Part of a small language model's weights: embeddings untied during training.
Each number is 128 + 24 x the weight over its row's rms, rounded and kept within 0 to 255. Layers, rows and columns count from 0. Numbers have three digits each. The size before them is the row's rms in percent of the matrix's.

# down: layer 4 MLP down (transposed), 2048x512, rms 0.0869, rows 639-691, columns 256-383
# up: layer 4 MLP up, 2048x512, rms 0.0897, rows 640-691, columns 256-383
down639 104:131135170150150114147156197113094155110132156156097179131102149104089152131150110168121108144148132104106124138136139127101138111116098102101109126115194117116113133114101124132167132123153143042129088129148166162096113110114140109134126108115124128108138155115184129143120128116132127102149199140117097149133138120117101105162129110080174111144153083140107103097135141127153130121104
up640 090:159130148166154135128112179118142135123121145124183102098140127124113118136087137122102150136118108133131154127118169121129104162113115120146146132085130126102115135118078150123126106133133135159102162116101114122161125112151101112134170109127102118112118154143117125080161108146160103109135114112080092119145151149076132107116097152150127113157141143110161113135137145124170082138095
down640 089:146126144118142180182164116116136110127147098104073087147120106124098090124119163149121130079128148114118126132115105117103134118148101121176109117188156131108106122147148090127144155116138084079120149121109113109143156145157119154097109145119074122160149121098151121162123170123132154145131151160141164166140154116153138131156143113134124118124108150130101123108126153092139127131152
up641 097:160150116080166106130109122122119126110105113157137083156101081133161127144086122103154102124179095139176135111123119130158123066167143104131105187112137122120082133130133161149179140109139120169109164104131122150128170132145115100148093137094140117102142142154147150153143155147122116175128115119115113077141149112183138106114124146132131120116167142125133095145146161106132150123161
down641 100:120111132140141115092161115116137126128053118138124144134153117083120125155114134150125092143128128138128115129143119164108107141108177133105138108154107111102127102139152108126110136150122138109127134087129133141118104124114116141133141131193162107114112102129103135094147147099134117114149141108136097140101155136154121114159099125112132115123147133146153160098119131126127102116135
up642 101:088050060146168121099086098125140106125115095114130120105132124146115131134126122110099121139080125168058138142140152117107115143111128143117116107143103096101146152106105150134129126090144122125122164120122149111103127132111138150118149130130090107137177093126113151113087144137134117113128100125152170146123109150104105164145064133105127129119172099148131175125114124106115131151159
down642 098:170140139151149131128088124121150094119152141175142164125131090144160169125105086115157162110126085112132138145164110156129138088119116125146146165142142091100100112135166160152054136088096136092181133131133137088108154134122164145111137109112154146129138129115149162161066116126118102143092143120133116110088105151140154138120117139119152155154118118132079115115126159131158171089128
up643 089:160140089152138113067122085136168127127093119120096126123087155109135100147191127148152133128163128116156137111138112117135149125144130119117129083105185109115156150165115126152135131127128127141115157114139129073084152131103143116133115126116122157116151136133127114127171136082146109115132138136099147117121139130086123100141122143137176100151108133127095127111127156120090139142126
down643 092:169144136132160145110121130110144161124118121142107092200099103116109133094106120157155164091144121136108107095108112112120123141140142106155107144084117123109121100110164151132115157135134139138112149126123158111174088138091136170112118133069077124146104102122114112158120114107146200112125095129108181172145147138083127135114154187103106110152140172140107140149131121128134106150112
up644 094:099124162135117137083151133131127147171141122108136095126143123107157139098170106149148114177137105121123114145123107123129108144158083160141092157158144124136133114131155094144126151161135127092158157168149149135104164142124105115145125090090137157097121102154144137055142167146131154140121129127145123094094139086124129160094122117116141141175119137102124122125126168142127120165124
down644 098:082168109112158160147137119060139119118164107122181115138118124145155145113140124163080133131083134141134142085160115130139132142150121135158147151148207137108125133113153168104171109161150137133129140143117093121111135172101158138138131131152121126115159164119111115111133132141139103105137082103115089174216155120108117108135146122125107127171139140115105162133150133127102108133089
up645 103:148157094109098118102148139080145153168158131116132133136109127132141104123116169153140136160148144121127194108125106110138106136140093119162112107130150160114146167121137191148174141112143083145107097115157138107121132128095118120076123144134130115106170132081177127156140122125121130105106121121112157119131135110147132151141118156159127146129096109095122101117112185174081097098146
down645 105:130116157134087126159102086121129113123114157139109142142138113138150109114127097125164148128112116139153143132112133159096097173096122108167151136130128139111106119156097107114190117107109125078114128142121150150134113113103107110101148167130140153156141086129145103125152172127099136123124095122151125141136136137086099148146090157094119144120137107112119145110125135159106106075150
up646 100:191117140104076131134117134113132103098119115161084149165104170125127147123181138084109144136150084130079111098125092117117158109125124131126141135104123078080148107089116130094144134109128129125158148174128153134142100129163161137126132087106103111090129129122146120127093126116149162106116146116158127154155173119099128097105166095101124124144132129180144120157130135091212150144131
down646 101:114097130135137105126153162123125143159149124107135162088100134161087061114118166103123090101145139115133115141119109126150110144172157168068119098167128123140137125090111116112122148129173133114129135115122137120132149139148157148141124134127130166129104155122175172135090117153077151119130152138117124113118151131165126148135144135136105120145114094137131154142156101139101124122177
up647 092:163127109174137129092124109134151121118116124115118087108140127090118110131129136130124094091154131145139160120115076125150137128104100147070146115110121131141105133161126171118127095149131130158154149132107100139170108132169108114116130099139208124117117122141126136125116139134136131139156129135104093115150095085086109116132105144162105122131086151135142129097081111112144127115143
down647 095:133111136185159107131141146144131145115118108156145145140112149120168105116135187132145120134138156100135123114142151153132107127144141125138125126123119131075137105155117100115133151090155144123145138123147148122134104128132196123130094151097213083126172121111109128086143119171100177130106106102139095127102109127149160118150138127144128104147143142143106139134098129138104087140062
up648 103:106079092068108114115143142127125132152084133133154071114155155138146152148142155171155161162129089140126154138110149119124119120138152150093135087123118146152113067123118139132157136142146172116142120111158164145082139154138139111117140069125099105146128113163094102098162163123080151110130128147153147138085173125124098108168136107124130145143105169092153136117146058141144121162087
down648 103:085118111160123114110135119151120144190105119093166099116108173123101180071130169158166176150119136148170145118109176094138132152130130133115159075114122132119143115156119133142156106121136140132129129165088131121127117133149148110153141092123124157146135128124120146132144182129125122087133111118166107167140142060091154114177151110164105086086126164122110164143156145125113149107127
up649 101:101128145137136136109077094112114147147117108127108117105162130131178131181119143140105113109142104164127094136127155117154122181115120133113066173108108153124105117174154113149146133128133121163107112087106085138121133132147159090150132122143143102145118164157173104127115105114117114137115139113122095126152131120110134111124156121133129115096130121125114164139126102115158188157115
down649 104:114144122071133131099051099116134187102189120132103127116144150122098082151164145077110095095161088123102110103166137096121116142105135113147133136156111154116116127096111098102155131131143129122086114125082144166101128120107129146158145087186105131132133125115142123141099109137160112154110179144111093120127114093143157148188126118127134137132120113146127092141116112141116144159119
up650 091:174116156149123112175136121110131162132114084137150105162132144135133103127129148127145112121122171137099156137133109136086143060125121115120134125130106179124113139154175157130139136087128176130117112142161088139111101115160116088134152107161099117115098143108182151100120136130119126156135093131148157140131124143121162136099167163092101138114110129160124139119120142088138073113119
down650 093:142106149159131115142117133123150117140173101178164080163169163135124088159130104093084142124137122105148129159124106133103118132082156106139143105116114125116156121118140137100124119132138133126130125112093125139092135174146126105098115117132117178137140112126147096160134126106138129165136115137148144116149162139109106155125118155142160112130083184137147144101116119108154115135154
up651 101:154128161113068157153152104143115117097103157122171145127136144084135148100120162137102113124172138116155096071125125118155116128138157091158138153117143142075150152132201131146122144116170128166141153136165110134142143147104151103095148119130120114140125125116124105163126089107141147142113064101149093144108106115167169132139117117135113145141165105115112114125142126100136171085122
down651 099:076142153136143154126156129124154173133142139129125109096089154145151148141085158108144133126168112102135107167150153128141107131134165105110165127136125149154135107108140132148101099094123119087141083107112122126136107108116093133131094134114080115110142124103118151130055125153137170096097119116123131134102125115162166108060126122133100122137164139163144128110131109137160090152135
up652 095:172144144107176166146134091119111115158130150152152078108152109131141127102143151126104158114156148097135094138138145097112141167159111122164166159110112132146088170107127138111159130126098142133124127119141148100153116158097127142110125164155077168138121096108133130116099149085132078122138162104107136122111128135089113143163135115088109115142177151123098123138089105159110118124135
down652 097:111107104149144132096121162144126101118134097148105119116125132126107088127108112100158131101114116113113132138091158127107138143104103116101143166116136101153124122139130137125127164160145141116122103154103145121149094137124090204103086115132136102132135121168110105139140142121089146155096091165090084115143121172170102102118145139101131119166100123171127128132136128120120130097174
up653 099:119125111145137143148122064125116146148141136136145120160106155121140152110121087112142109123132142119102169106098128166157108180152141135090142151160093113110106097107165110071169152117096160162124143147140078136136115086108099098121133134164104113132109156085110110184142123153135089146137118118143089082146146109108155144132120096123112101154125128160091111097092127148146151137125
down653 097:138123117174114144127150117106171104084186158091091106176136155132106168150141137108142140147155138127109120125150122166088120133112155108093137101097123123140134153161131122115125122117110170151138102136120125175143114120154138093145104116145089135107126128163151112130121120127150093106142128120140094104105120146110135118090144162148146113132153125145115113133108126116103111176106
up654 113:160124154111094109108100130124133126167157082178154119145179101167109115150096144154138117129144116095126162138122127116108181137106127111116128112119117164147110157127098142140105157131162180120094114153147069163106105167115107124119151108130104131121115141143120126135144115102130111136121102124182152158097100146097129148146128114132170146101150095122148102123119131133100146102135
down654 102:163173129137116100136127108079142133056135112136104137157109112104099125115131154158124102129173133188140133133111150147132148164121106168137166126076177094147096124103123153125140117111105148140147125110119161143149139115129089119184111103141067120121113093123157132164144114121097131105146114131124135127112081121100129126100140108117122136114094119126102135130150145126132188120176
up655 103:119149124137116141163113124090146131076098161169144139154122167137144168105091138112138120187125142142135143111143121093124089107149117175141116119112146101139129098123139081132165122104173183141144083137116126138141134138099138135148121070134117111096119114142138134115109145096136146150134170103098102140113086104081135130126103158116136113113108116130130123154108085148153097109142
down655 105:109116103157102100131128132094142120134161111121094110120133165123129125098100136148129178109101126137105137140128112133121120106113152138138147137151159162167109152146155117162138146144110122121123121160097150168089058113113147120116115153066097126094113117129122080144164141136132114097134138122094082150128157153108090158132157171137116125094141148094132176116135101134119154157157
up656 096:121127095108116114117113140141128106123092149124135139153141129133121091093127114131088124131187164121155092149096099187156111150082125137147099117174131082138073122112127095095153106131118133144082117105099120081120142084121179124134130179090093139104153115106137111107118102105110142120094142150098161140114132125093113127108172112118135127103104095105096120156115132136153103136132
down656 097:155078099139121085142145169102135137108138115157096138140127114129123120120134085111152116154106164177094130107146119091119147113161118127137190124120162124148155144085115133148103186138135118131164147071117150166141126101080106143133147104151092094151150134122127166108120159114109123194145112145105112172114146135112137111136120129180152137149147100108132157090072141139113093098178
up657 092:121104119153135159105146135141168156139159105126145161161119128146098130158160160176148149149115136084137110144177157117095104122105085123067144111112139151123179144101155126165154144150147152094131167126120147110098148127138134135175148145167096117120115151119169095120115131144169082113105094094138132124125120119128127137111116158182118128150094116094113109095135166081099107119130
down657 094:155132161143158147134148115137130170124128138144121134112129145137135095118117132166143105158171099162147170121093119122121056117103141150125091132148123154070090148135134121157136120106124151098114123098090162159129117166153129127111122125165135101111174142113173111140115128132109163130117147168158093153155118138135118111139150139090135159172111108100110143121093154135140122092141
up658 100:122152124139136160120136121122174068116108136141138131153170128125108114141153108155112132149128134094129157150142123129110155081130130146151157132100099120124150148075140140106134159107137122135084124143129121118156168121115098173143123118154119132115126108178146131110113130141098116138124130134112074083112143150139151145136136139154129125119093114131147120128105127126140093103118
down658 103:122137131136135098115083149165157108117133123092102133132155107148125119151144122154147105143130110114116114114153123162153156138174132138144142123112092111120133105135126140103153129165109133104112130114155157159158105124117107166089146107176072068153159149130110118085083150115135093119128139104132096102172122099140130149151128107138136164126081106173090121121142074135124161094139
up659 107:194115107143085134140136110095126130133102131091107158111141134143147147090099154117115134102100076104142087116122167159150088178155156112143130142100151125151107151140138105104143164119173111123117123112163141086142141117125168111108153139148117125172117132124125150154119109119159142102094111084154151119093121124137161134123137119113118127120104086136117114128072119190154125106136
down659 104:110155144127105170138150148112143112102130144131134116114140130104143163113089123133145119132124115101143150121171135124125115096134147103115125129109104142136140132078121134098085117109171122111136081077136114088104138124107121137112133136135120153112113091136134132145130118137185110115128096148159128116117110120127159150154132121125138157131131108115096148160080118162154119095139
up660 105:139098101160126089162093091097101142147089133158121113112145126127122129095100115132132150102132152151108106117181070126077135104150135085108114172108157115109099117131160141130176195114073161107124160156101136145109139107130122107128131166125105121140085130105119108099154111142133153134107137153135154132132118126146122129144184126133179156081136088113125124179117119124142168129143
down660 102:162120136104138186104132123129164153111165134088117183117098122137117076142135137161160106115120164121123121116109137113136141090097122103143116124148152128136131103159116135157130078127139084122142128092099108137143119149114151092124092113107158151084116121139154109133133109152102130108123096144120068144137108108151084089127140105144126162136145103142140138094077091118135158056168
up661 095:141130118078129142128157191074118129114134137134130111133089106100112128153144095125152116155165150138114080143169136104164110150127101122128138145099114105141122137152126107097170106134116119139143142094111106140138100112144168095128139095113124124129146115149137108169083127164095127167074137110121138095118087153108167099143146136129154134137171125136139150145127134136124099140116
down661 098:165140129127118135115097141132114128155108116082123152146095134127113100113120126131108147148156123136102112145163145068158106141142111122110134174146080078133135124155147094110130103123085118132145116088138096124083100119132140119123119126075140115178151096148106113152093170150141145106126147046156127099121137154095146118096101155099140129192155109159133175108142107158148156153154
up662 096:146133120118109132134120133116148164133107140134145141153131124129148150139131090140105112118147111175124109099151111118130122074181138114094141095141114084127140148115108157125128116122140118112108150083127134113136147134096093137133125121172147141122145091100133130148116139137163106095102102119098140118142118142095153127129110159138106139101137096084107132138114169059124155103164
down662 098:128166160112085134160149114152105113126122180112139134093129143158099131144092144135168112103125125128129120160115101131130144140137163101146149144108142105114140132094158162150104168144170108065101146077136160127126090123119140122118145106171152137077144098138136177135145093119097142114132079153125122118147120140148119174122156161139151145164132148135110141126108133103120119124110
up663 101:074151129108118133114082132115144113155138108123083139087132128159136167148157108136137146127116183140113111105117158148133133151103168094160087173117107160181100134129098111100123119126122143149124143109116149099165168203150145114141067111151156110141127090155130159139139113177110153148119148188146132122157178099123113106105152071117133181131126142128098122081059125087137119141127
down663 100:131183160125121120098119092140142107149155136144108147103107163128128157146119115131105125103088148118114122099127086095094137163159118102172094156143134191113092126101112100113109126066094124148098125175135144143160168164131182126111096140129169146107160089160102107151152125094079141163133120161141138118148150124102129110146129116107129146116123116154119114080093091086131129108082
up664 101:107115155110152133158171077107134107142156131100129138101127106092118122148151141134096141125147162157115088087150105120138134121130108126128123100144160163151140151096133111136106147114127184124120110169105136115113161145128099119098108159110137162128144129133138150111099115166101105140122153109110097125096095144151177099154090135118147100124095114123123147127095126133129145122162
down664 096:086149187133126139112112093114149130149139126097101121096163121114129111115115160095116184140130123149152149131123190124144138162116165143137114113145160151143115098112145128130095089141158112122120113137075165158142127100094109164093118104134121140113160131132106115132148098140120153100112115133092133132116106144145144134102162079111127140148159112152131127100150107127112128129144
up665 100:162105117164149189135119123126155118101107109125123097105113161136138169100116186107146087120144124130124092134131156129123131085121126103141077128120127175137154147117121128130106116146113095091085140160148091140100147140101116121116152095139130124118143123090151150152113127102109124125147111110151146096104154088144085078157134107108126124107121158131133143128085121128113140138148
down665 088:131140156152101169179167144142171113136158115098120144124095152072094106144110156115145122122132180105127121108104118113099126119144136169163153103124097126116106140125142144093149082142108176077123145146135119163099121133123149097131156127137004125146121105131136121152123112123141157168155134130187090139126103094132131101123105118140119160152103105147134113116141126141143132143131
up666 094:126146104138132083135142126138119113131176164131162087143190123091130134126132119154130128146128130139078133157166128115124077138132150075161139158156120101120141173091161149113149138090082132089162122152154173082131148170140106122133138144165161131084136121113149121123134165180111085140192168103143144148139084096163101131115108145144154094138132119163090119135146134114147070089159
down666 102:101164129109115143138127154114116149071139121128133168119069140120159148142141144121165171114150104136115143117110156141113115120115113148113118109099129096139109098147148147164165155145146122133125054118101124131146151187142125123106120112142152158142140138123116122114097126131111149074056129176145137143149151093127153081088161121146145098138128142112148120120098102128116144172084
up667 085:161141161125101075185124139146143090141151130150101104131086138179122115083161096160118152101136114148107107140146105081117143101133113168099137101116158178126082167078095092125132117113121137118131107146119127161121097120102107126141131061116110144130146133103170113153139110139128118116116131128146141137098106071100124123104097128099128139138131149139174188096151183110135140123101
down667 094:094097087139144139112115120137109124172114160148108087117143177130087140179146178152139160084100120142129134148142135077133148127105127136083190142186116129158142100070114144129126159121095113124103129112133113153156124128141162143130106151100171158129137116112130120126138112106120143113156072141128105116092123137137167177104158126127119132113111145185101149130131142145204131079135
up668 105:156158107119088076119121117148107157131143171120099148177101135096144154146161116145139115118149116137141148134176132126151120168137114138123160110111139139128112148153126151104155102160127112162117084098111159138149125116124124095179089121155156098121098164163168118095133159103159097120088111128103098158111153131099140145103112125092137125140122148137117151080111126134161124097187
down668 103:094095130144136135150148155110101136158134109125138136135097124160164099142137137148157120155130126149152114144126135157193121106094171102139108163164142093124129169158140088157137123129140130124155151145148126141162109168105128116187127106090142142120112184154120134121117122104142117134086172092126135138136150163105101138131140116150119148186108140100142130092093120128161104110126
up669 088:098144130108107093143132053116124088097097134122147107139137142138108147115158192121136100153111135132143163154130111117123177133131132165126083135105089147091139127164123147166154158150134125130106108167117057119144119126113124099118133172161129099116111128122139097125136117137161156138150099076143133134146163122161110124096168157131108110141151159108083099138116162124136130140132
down669 096:085092122116105126159108125155148155118120106105132116122139125122094135122142147128141125118127093124133158162144071146142112209074115095115099115153100142147123129139117149158131131116164121134113125099065154154134103131172121102182142114186083095106116142090125132151109130142110144112146143080135135186123167138146098107136143168106139110100173127132127106115133111127139144144091
up670 092:085126124125159136121153134126159157133102183149110083122089124071134132156171113179100103159127124116133130147171095144109129126163141127128144132122121077113142163111127130073153083137126106132106128131118089112158137093132106104175157083146140132115127189117107164113142189125147099108072092141104152172137153124091102163100141124139133131133114137120112146093138126112151130112118
down670 095:132127082201134138133134105109104135135162118121134135123140151153140147110103149143164125107102121129153133110148123155135177121124150130120122126125171083088106130099177156124110160178135155088147185141134104122111158152114126145169132140155166132124124190124104111126111153156175159150112154110123110119114130139111106147101129130135150135151149143163109141126130111103159089147089
up671 111:137133165153153116120069139155109074148114109141126094168123137120143103123115138121148105089132115137123166176135125139152172073171112121109131150120141203104121129172129158163138087130162173126135120141115094094164126141144130158126090120113093123111122124119107175119118158140118117124111110092148091113106073140088173125114141091134116171133165105152154134170120125152133100110128
down671 105:105137131121125119139099145124130097124101100118125129150134110145089160138128117160102119117168154179115112115108111106092145116127133118114108136084137162171111137148108108104178130138124121129132119126150128128141092134149122141129120150134148118093136141179117143151148139137084134102058103138112102131161136085107149101136129095138135172117122137140168118109147134089140112134122
up672 100:125103157170116129130102114110154129123147117141125134119139159104134161113145137110150156148146096159145074121133130107146119104138142075103156138130127137126137073154141125166100119118136135136116114115175139120137122138096140131113088164154137104136101110122112104151073127132134141130097085107120088161134109126128110134097131098104104124185156140165098087094065150138123149134149
down672 094:132119118151139127147133113114123139127099173063144121144113111100130151098160097160130141145110116082165162115105112128114114135165142088153109065110107087104110127098149136139103155091127085098119120148155128081135148150166101129145100148150097122127120152132111097168142149150090144131144096134143125161121133143134104125117140142096110140149126112133099160133090095114131093120080
up673 096:133091131125132147097149135104079182145111093111138126102138127113129127099150086149096097138142114112122120162111112134154168109142123123147118151124125141168117115132145060120125114130148147128127128120105146120101105116121105146120143118119148138110152131169130186138140133161102143132107144138118175092121132140154125127151163117070112094184038136122127127118159137123081162103129
down673 101:192162146090135122117175120124142131131134122144131129144147120113143135127142145166161126160192181052159145150084111138098151117147151115093089094126144131118144093138116114095089107057135145126119147135127100148117120112107124131145140164121120129123138113180144186169126116100123194153089120135131135140142142182137121096158140115105144134114134157114164132133120099109089111147150
up674 076:142106137128143095129111115157153148082121141161105104128111143120135171152097129147132110111118139079100142113117138139154126098143127112114128151098145129127160120172102145098141095169104168106125152166118098145128168098117158160130143117126028126098167131125153091135104091123135137139116156113111062113140109121133120104118145140136148094098122140135109109095132115166094145166153
down674 072:133112136121153184077127115158115125126142156110111169090170164097081130119130121103124090097150134088152146113156136092110146141127120139114135163077139114142142074155073164137113116131110126131109127071103093120102133152134184115122143145117000146131148095127085169106109125089137105128128125144152103102139107158140118156127165106094124144103100107143125124159122118127113159122156
up675 107:108160131140146143086167134152137118148126125167098149111166134166124117152143127152113118109151153112086129154123151143138131123113121160101140119131110084139157142140128159126099097150110135168109088125146110183101110166171113114137123124162129174102115157164139153083138148170160140129139101129162098120127143105149125151124134153142161154078103147119137080131114108115154113127172
down675 103:155111150167137158142138144118133135141135100122131153122115115128143122118125099134160116098083156161114131097101115084097157083178110164160143169110098086131126187121114117127111126117140112134147106160161129141121146132160094104140138106144168128155092119121139136118113122096123117143121176130145150132098154093165110114115115124110149133120142121159122139144133134138119137116102
up676 069:155171128108140161136139147130131144121114113113119132124095128117112110137136139124132145145091125109131153077118176090111122142161147128132122114139148131088082144143130138105145081151145136116081121166160100113172167132153141149114166132127150141111101085136041137190156146144115153135128148124150160118120123150149115182144112129145144134137126165155151108158124110108128159166097
down676 070:107112137115107114106110119082116122154137121170137121144168124135169136112153147122120126119166109149132096171170104164161110120132125151086155133110127121145161158125096147144121147110118135121159132089116148104118098135130120122126095127145192118152144156122213109102107125145132107150104087132117126150109146083109152097062125160102124122153112105107120141089106144117138130104145
up677 097:143116123118181104124124158109103117117097116179161109141135118134152135098144055091148131100183123140148134131123084181147151138149106078136126148150165117141116122127122133159117088157093128180089108151136121115147120118141120116111167083109147133097147110127124116173163104126129117115122141104148080080147128162119105140130142168122154146101132141139123134134143124125129105085183
down677 103:096145144130136122087140100137168114141163141080103117177149102130114117109164097083117148138133145086088099142116095176173141152122118152124168119131156129119139160118089130174131114130119120139142153123147165139077142142100104073104140144131173145090139080124063084170159152141125114152122135183099145170106145091143157153123132146096084122116150098125109136114137116104135110088116
up678 094:129147146136128120118133131063145114117140131088156139159116123095152141178142121144140119152106131112105086117162104146129171146163107115144180107150137108089092123119140089139131160139119100129126144143161167143139154166110137149163094144105125133145119181107130117136124158142111148132132089155123145145137160136179129175146088114163144120118122145114136114141115128138100140107175
down678 097:161095133109117108153125137125127109156107116092156142119114120113138180141129103110070149145120116135147120123130159124125120147108125125147182176163101095114120119098151096146147143127095096151150121157143089125077155094136093105104117135147153120130064111178163155132149147109143122106190101141061103102123145174128118150131142167131119131133149099137144153118082125150164125125152
up679 102:124129108135104129147175122136115145115128139149143110135146147142169120085118174116136127147151106115142114135148126087151096190100186120170143121111126103153106134162098095086121091083134122133185152130148103137116092121153159127121093139128166131099125118140128108147161153152144099122148132184157090099121096096086131063087135150137162132145119139149139098136125119140095115102144
down679 099:138131136106146117140134128179143155147153134153159156138134134118122136146178180105131135142127156081187108127147126121135131139107136061132111153170160121133118098114130149147140112167157133135141117159160142136137136102128123138145119100093131082146192155105111146146158100110109108165141129146126130079164100106134062117125167096132131147134132115124134086109127112150183113139121
up680 090:136132098133088123133132140139141107108138120087115142119104125111149137076161124151150114165144118112121165161123164129141130127154112118127115128121095147112095162154082118123106139127146113095149131131143124152120109143079170111130158094119125119164130152110170135116100165113144149132155147138100133131155124116106101129130097078159160144144092137054117147151154112163089129125108
down680 090:132109137139127165129116090116142111123123083152106109109092150153117133136120149126142176130101127109155096142112139105144137121087164131130135103175123120150141141122176087134120155128079101119086157175098112121123103122138105120088105139133065110142161128122088133111157131130110146113124153162156130158105177095120143090131134103086092113143130136172141156083117121088151141157121
up681 102:080132141110063134122091133145099122086135139109077139145104145130137137145116107095125103139107046117125117135109125115127137136112112105108132130088147130156124146129119104120146106114119110139113087159121102120123111139118137115132062128124146126124124154169167094130122102124112126105106115102134121099111132118137165123101135114117162135169139104178130135123094107123131114101143
down681 101:105135106125117101124140128159161119099108140157065100113132177129140121092125123125110130162170109113121155100158134088156060152114126098107135130140113128163118093152121108123079118111090135117144153152106139122127154158106126140134111175099104115142104120133088095118159151150156112101128121113122116101090135131140151152145120114137146121134128129139097126167138085120120172134162
up682 103:108113138141146126105138104100174125180131124126142106131116098099146096177142097163118115095117134124129115140139100129083119132077182132113161141102129156123133134111153114153108139163117070100114117122108137129119101103141122092157143142084098119157141159135113102173126080132130124152098141096110140155112147093127143120113110136099094102142132156103121151065118124134150095145133
down682 103:029138083113133155119107147144120105125147116122112123128109087125113123082111128163151139114121154122111155095109160132103154110106124114167165121121186180106138108126161097122101138127126130131171112118150161107145151081113135144162175103108143100117084068161123140064170112122121104104121140100114164146119159130110169141104116127132113115145145166156118147137104137119121142141122
up683 090:113135102132119141115141115112146134139125077138140110118120139129111147125178156164101170138143128140078141110161130158135158121155100174110076161107157107141103133102175126126123117150152110095114157132121103197124162151046082168143102106119138129128156123085127137129177140113094120094148137110095148140085113135133115117101127162136117127136130133125110125133149160107093158139120
down683 092:145144160109141172115151105139104073156127106110113085131123087120093107142097097137149124090166131135163165144151143130149114196146146113129127133180139142096091113127067128129137142109150135115124101121149132079111102146146135115132163148169161118140094094128102145098151140120128130166111136106156134111169173118103139157144098118129210139115131095143113115163140109167135106146117
up684 084:126122120118095133128114059131098117130096126115100141143112116072100206120141131169111121141083088128129103138137163135127170159151126073139118141153122108108170117097131151164119137131119113128160119110132061087169126094143131136163150118159178136071087107107133139131150099114159091082165170157150101130122154205091142091125137138159153136133108157157149121155151172164123105085125
down684 082:191124126116075106141152092095141110104122146102118142160111112110122112148156147109109111155159118158136133102107074102126133178118109146141159121137125084073132160106136157103138117154105133150110119133121123128117137129141104114127106115126000148139140146159082113112151145109120142128160160155133178168128101083126101138101150169162104131162104129101146117078126118117148180134181
up685 093:135140113142159092108068125129127181152113125146119149132106151132096146115137151124142121134148097165135142147137144156134135115092134134125143099122144099158110189149125072199092110125121138136162135121119158090111145153110097142104148158070094130126134135140127084083073101149104102181139136113115132130146162130147118144109122127079107112087138138152105127091117139127118114115157
down685 094:154153142118110134116135114125134156135174104133138121135147106092129158149141127135121126177143157130177113120149136119108163108137122165117128118103100118117142164117099117117156093139103140106154132160142134158086160130126109135083131131164180101125130139163123161130132141163176146115115160183106205147140133109140135117121132169113146152113118122120111155106087111118113091176135
up686 101:145101148148094160134115140134125119104101132155102122131133145130106121102106131105094146099116177081097130164102139111121111113127128122127146115109102125101115157125105156136120172109100156142122167121151145173160098117098141128121136142077102138134126119099093176134116115140111136132096141113135127151092142118106137119149166134100119062140144144141140098131123120152128112120117
down686 098:128134067112093142087102119143161107066167139176126133147161098130184165183170094105131140109106118075079138142148116121144157140077130119117094142109132150091126169127090174125077148148172102121136102077134118126147132173125127138127150129137107097122122139152162143102125107102101126154124110095141143098132103151109176169169139137137076142093169121116133090137127111103148160117114
up687 093:112127086144114092089042120078081132114128170149143103136140158124104098133153149157128133168095120111129113153126154118114132111117120135183116122101127136124149130144093117118138091168122117127112149180147092105107152141157124162093148102117151127102081169101131079123144147119147110115136118167122146135095159151089154127060136079118141081150085120150112104123130166081092089133119
down687 090:125097126109149153145123129130157104122155114104147084118099140130156091118080137159123140123133105117140129127126174165121118174071147085163173119158115056112134169108103159129132178095118153093128163149158127108145099115153161117168080138117152116124119159143129140141112176139138085155126131104138134143116139151147134166103161195179109148169173127100145165095119103149169100137149
up688 095:125115109155097142120143085155121118145141153101126106147128128114125092110177168142185168178168127108163110100135096142127142125170121086187093117101140107130158121107159113147144132157140135111083184121142178122094186144135120138129126119100147112149109200168166137120123122077131094120130123082149121160124149133140129085120107112136152116141116150106076119125122142130095130140131
down688 095:102123152181152140099133103134095134172170091086125073121097097148103146088123117115138147159111129137108126139107130107158114077144144121118130144189099108123116160118110099123121156099113112107158130122151093090144141181155150159118117130123092131180115128156113124112104126122107102131131091130129129131128075102159147131096136139176107148190140123141107171107094113133145130171123
up689 106:145086095139177118126114147174102102142084105157127107138156130142131156149087149126126126154148115145140149131124099126128112094130131135127143167176136130110088127091101093127168128102161105166152109142130096141121144097140127180154115144185130107123138100095193127135154092128158093144128098127064133151182149113121102145145148123144125125118148104157104132156133135113143140110117
down689 105:113090147149119124125154124117108106142135142166122069154138147130158142149124107119155131131130065160128148174132093143111094114118142159119117162120169096142130103093165118143152153088127109129111127123129113088120106154122115224110167135140159134152145135131118157134165124151121124107162150110114152091183144096142135132145153134120130158134144125154139111132134078122102176153147
up690 099:128107117091151139117163144126109099162143147139137130127135116088123104106115122154145125129132117091138131142117103112114116156128153113131144134118139143104134133098146120152153100124102142106107102100137093143083114124166132160156119121111127128131130124072119131108187108089111148147114138123091081128115132144161119086162153119099125143165083128151138194141097158123169089105109
down690 100:070106123136150110122141122141139103114093122101134140139122086129124089105109157153132145120137183184085160115112156142096163151144154125126099087119163147133143189166110151195085130118174110134125123114129093120177102103108129151153117097113174102130177111132141140118117110097168122114139135114139137125147081086164102122148109136125123111110145129143157136116128119087142134125081
up691 099:094108124160141074138121083121107120150133152151114138139143157150140099153150140120123130108137131154173118088072152183071118110119138113115101090138133124121113107150135121110146105133145146153109124170100128128155140140085121087110111163112154121126158124109115126126141106118102149159123154144090100135124093121113150122164140123140118127163103107100143105153131093116140139121105
down691 101:118125116123141072138158122071135127149106137143138143136103118135137098149122138102164068119126114145119143107101147128123055143129114094132128119113098148128095176144133138077156110108159102122093116136114139100127123100098128129092127172104122115159106156061110105102126110180120166121120090135155145167101100104136109119188110123134166113150103105115129137173119131104199161135132